Weights of a small transformer language model: no biases in attention or MLP, untied embeddings.
Each number is 50 + 10 x the weight over the matrix's rms, rounded and kept within 0 to 99. Layers, rows and columns count from 0.

# layer 5 MLP down (transposed), 2240x448, rms 0.101, rows 185-195, columns 0-63
41 63 54 53 54 56 44 47 55 48 63 27 58 52 53 41 54 51 54 51 44 64 51 69 56 41 44 51 67 54 44 42 69 31 58 53 56 45 48 42 52 43 46 33 36 65 63 54 36 64 31 36 41 36 62 77 39 38 50 48 63 48 51 56
55 47 65 56 46 52 33 53 59 47 56 41 64 62 64 42 48 68 47 51 58 41 66 55 37 54 55 59 50 71 44 54 30 35 51 45 40 53 48 49 49 60 54 56 53 49 39 39 40 52 76 51 54 58 49 49 43 49 53 40 39 43 53 49
60 47 28 43 40 37 53 51 59 35 50 40 36 37 37 79 54 49 62 53 47 63 46 46 31 40 40 56 49 44 37 63 56 30 64 53 52 57 57 51 27 44 39 32 43 54 54 43 46 45 36 59 52 51 51 45 50 42 48 43 54 57 73 46
47 58 56 36 48 51 47 43 44 58 43 51 53 51 55 57 61 46 56 53 47 55 37 47 53 52 54 62 40 52 47 66 51 31 57 35 54 41 49 53 37 61 53 49 69 43 37 51 48 55 47 38 34 41 50 42 40 43 52 55 53 50 51 46
66 49 46 69 47 59 69 19 35 47 39 49 43 63 56 48 51 64 56 43 48 51 48 60 69 51 53 48 60 57 49 49 44 42 50 44 45 56 44 59 53 46 26 58 63 58 34 62 39 58 70 50 37 69 54 65 44 58 44 62 45 51 67 42
51 54 56 46 44 67 55 42 49 46 56 44 58 35 56 44 65 62 53 58 60 51 46 50 72 45 50 54 58 51 49 52 60 60 38 42 53 55 47 56 36 46 51 51 53 57 50 44 51 57 52 58 48 38 51 39 43 44 45 62 51 58 43 36
56 56 56 73 57 52 49 38 42 53 49 52 48 67 55 38 48 48 34 47 52 57 30 61 63 40 59 48 36 58 65 40 52 34 36 75 36 47 48 70 40 56 46 34 53 38 42 47 55 38 49 34 71 45 49 52 43 47 44 30 70 49 62 41
45 45 51 47 44 53 32 28 44 44 71 41 46 40 58 42 46 54 68 50 41 48 56 64 46 43 43 65 29 49 41 49 40 54 21 53 54 52 33 52 57 55 58 53 43 33 44 45 45 39 38 31 53 45 34 46 58 69 65 58 48 57 37 41
55 41 54 50 56 52 33 56 41 51 44 47 47 48 43 54 38 67 55 54 54 66 49 68 56 34 45 36 49 39 45 56 69 65 56 54 39 58 47 65 49 36 30 56 41 44 38 46 45 42 41 57 52 39 48 41 39 52 60 36 36 44 60 54
47 37 69 58 33 41 44 51 44 38 48 45 32 44 57 69 44 62 72 65 37 58 30 37 57 56 52 43 46 52 32 48 71 65 48 40 61 35 53 51 66 62 40 44 46 53 50 58 75 46 56 37 46 53 53 45 35 60 55 51 36 51 33 36
47 33 58 47 52 47 47 40 45 42 56 47 49 54 62 59 56 58 43 47 67 43 64 44 42 32 58 60 37 50 60 46 64 71 39 51 45 38 48 57 50 50 46 37 52 36 42 35 59 72 48 49 50 63 50 59 50 46 56 44 46 51 57 49
# layer 5 MLP up, 2240x448, rms 0.116, rows 186-196, columns 0-63
32 59 66 54 47 39 58 34 51 54 46 39 41 58 40 45 35 49 45 55 51 61 55 69 53 62 43 47 43 49 48 43 43 66 43 50 31 45 51 66 46 50 34 22 55 50 56 36 59 31 69 48 51 49 71 56 50 64 42 41 47 55 57 49
50 53 50 57 57 57 54 45 65 32 48 48 39 46 59 67 60 41 42 58 49 57 44 41 48 56 44 58 48 41 52 35 47 57 52 46 49 42 54 58 49 58 65 34 28 34 68 70 56 52 64 57 63 46 45 38 57 40 44 49 41 56 61 39
42 35 42 34 59 57 36 34 45 52 54 63 56 61 56 44 36 61 58 49 45 60 49 60 57 38 63 39 56 46 50 44 63 49 55 26 29 58 48 47 45 45 59 49 46 53 57 51 52 54 54 65 44 40 36 40 50 58 65 68 59 38 54 45
33 42 52 46 50 32 56 40 43 61 53 53 64 43 74 34 57 50 59 33 32 52 55 61 51 54 59 56 37 60 27 37 45 51 44 46 53 61 44 58 46 41 37 53 37 35 67 57 44 60 38 60 37 33 47 55 51 46 66 49 44 46 57 38
60 48 63 50 51 55 57 58 52 54 58 48 44 63 47 50 49 43 42 45 50 58 56 51 57 43 48 55 34 56 62 57 46 48 48 55 49 42 55 56 57 49 46 54 42 57 48 46 49 52 44 69 52 50 34 45 45 53 52 66 49 58 57 43
53 49 33 43 57 75 51 56 49 60 35 33 28 64 38 49 59 60 47 49 79 47 41 49 36 45 79 54 30 62 52 52 56 51 39 62 53 62 47 46 76 51 47 29 43 65 56 38 56 54 47 51 20 31 36 47 61 50 45 60 51 49 54 56
42 59 48 59 54 62 54 45 54 39 50 67 43 79 43 56 45 52 52 66 59 21 55 46 19 44 54 44 63 45 49 44 29 47 61 54 20 46 64 66 55 64 42 40 45 47 70 47 17 55 45 49 52 38 47 55 60 43 61 44 34 52 58 63
47 45 48 49 47 47 69 67 48 50 45 56 57 45 49 48 59 57 63 48 61 57 50 32 44 52 27 59 53 65 55 39 60 50 44 56 56 55 40 47 29 61 52 72 43 49 58 37 60 44 62 48 44 50 46 43 46 56 43 56 43 45 55 48
58 66 40 57 54 49 55 35 76 35 32 53 53 68 36 40 36 62 56 41 45 35 42 52 36 53 54 47 42 56 35 14 50 45 55 37 34 51 50 35 57 49 59 36 52 43 48 66 47 57 56 45 52 40 51 41 40 49 39 44 27 35 41 60
56 53 53 43 61 57 52 40 46 49 45 42 58 49 53 54 41 49 52 59 62 49 59 46 36 60 44 53 53 46 49 66 51 53 41 58 67 50 34 33 55 63 51 58 51 54 48 47 39 62 57 53 55 64 59 55 57 43 49 60 49 52 50 59
50 39 47 41 50 53 37 47 51 51 67 55 55 68 45 46 50 81 67 54 47 53 45 38 42 41 41 55 38 62 46 47 55 72 49 54 46 46 60 53 47 43 49 54 44 60 69 70 55 65 42 41 39 54 40 56 57 55 59 57 56 32 54 46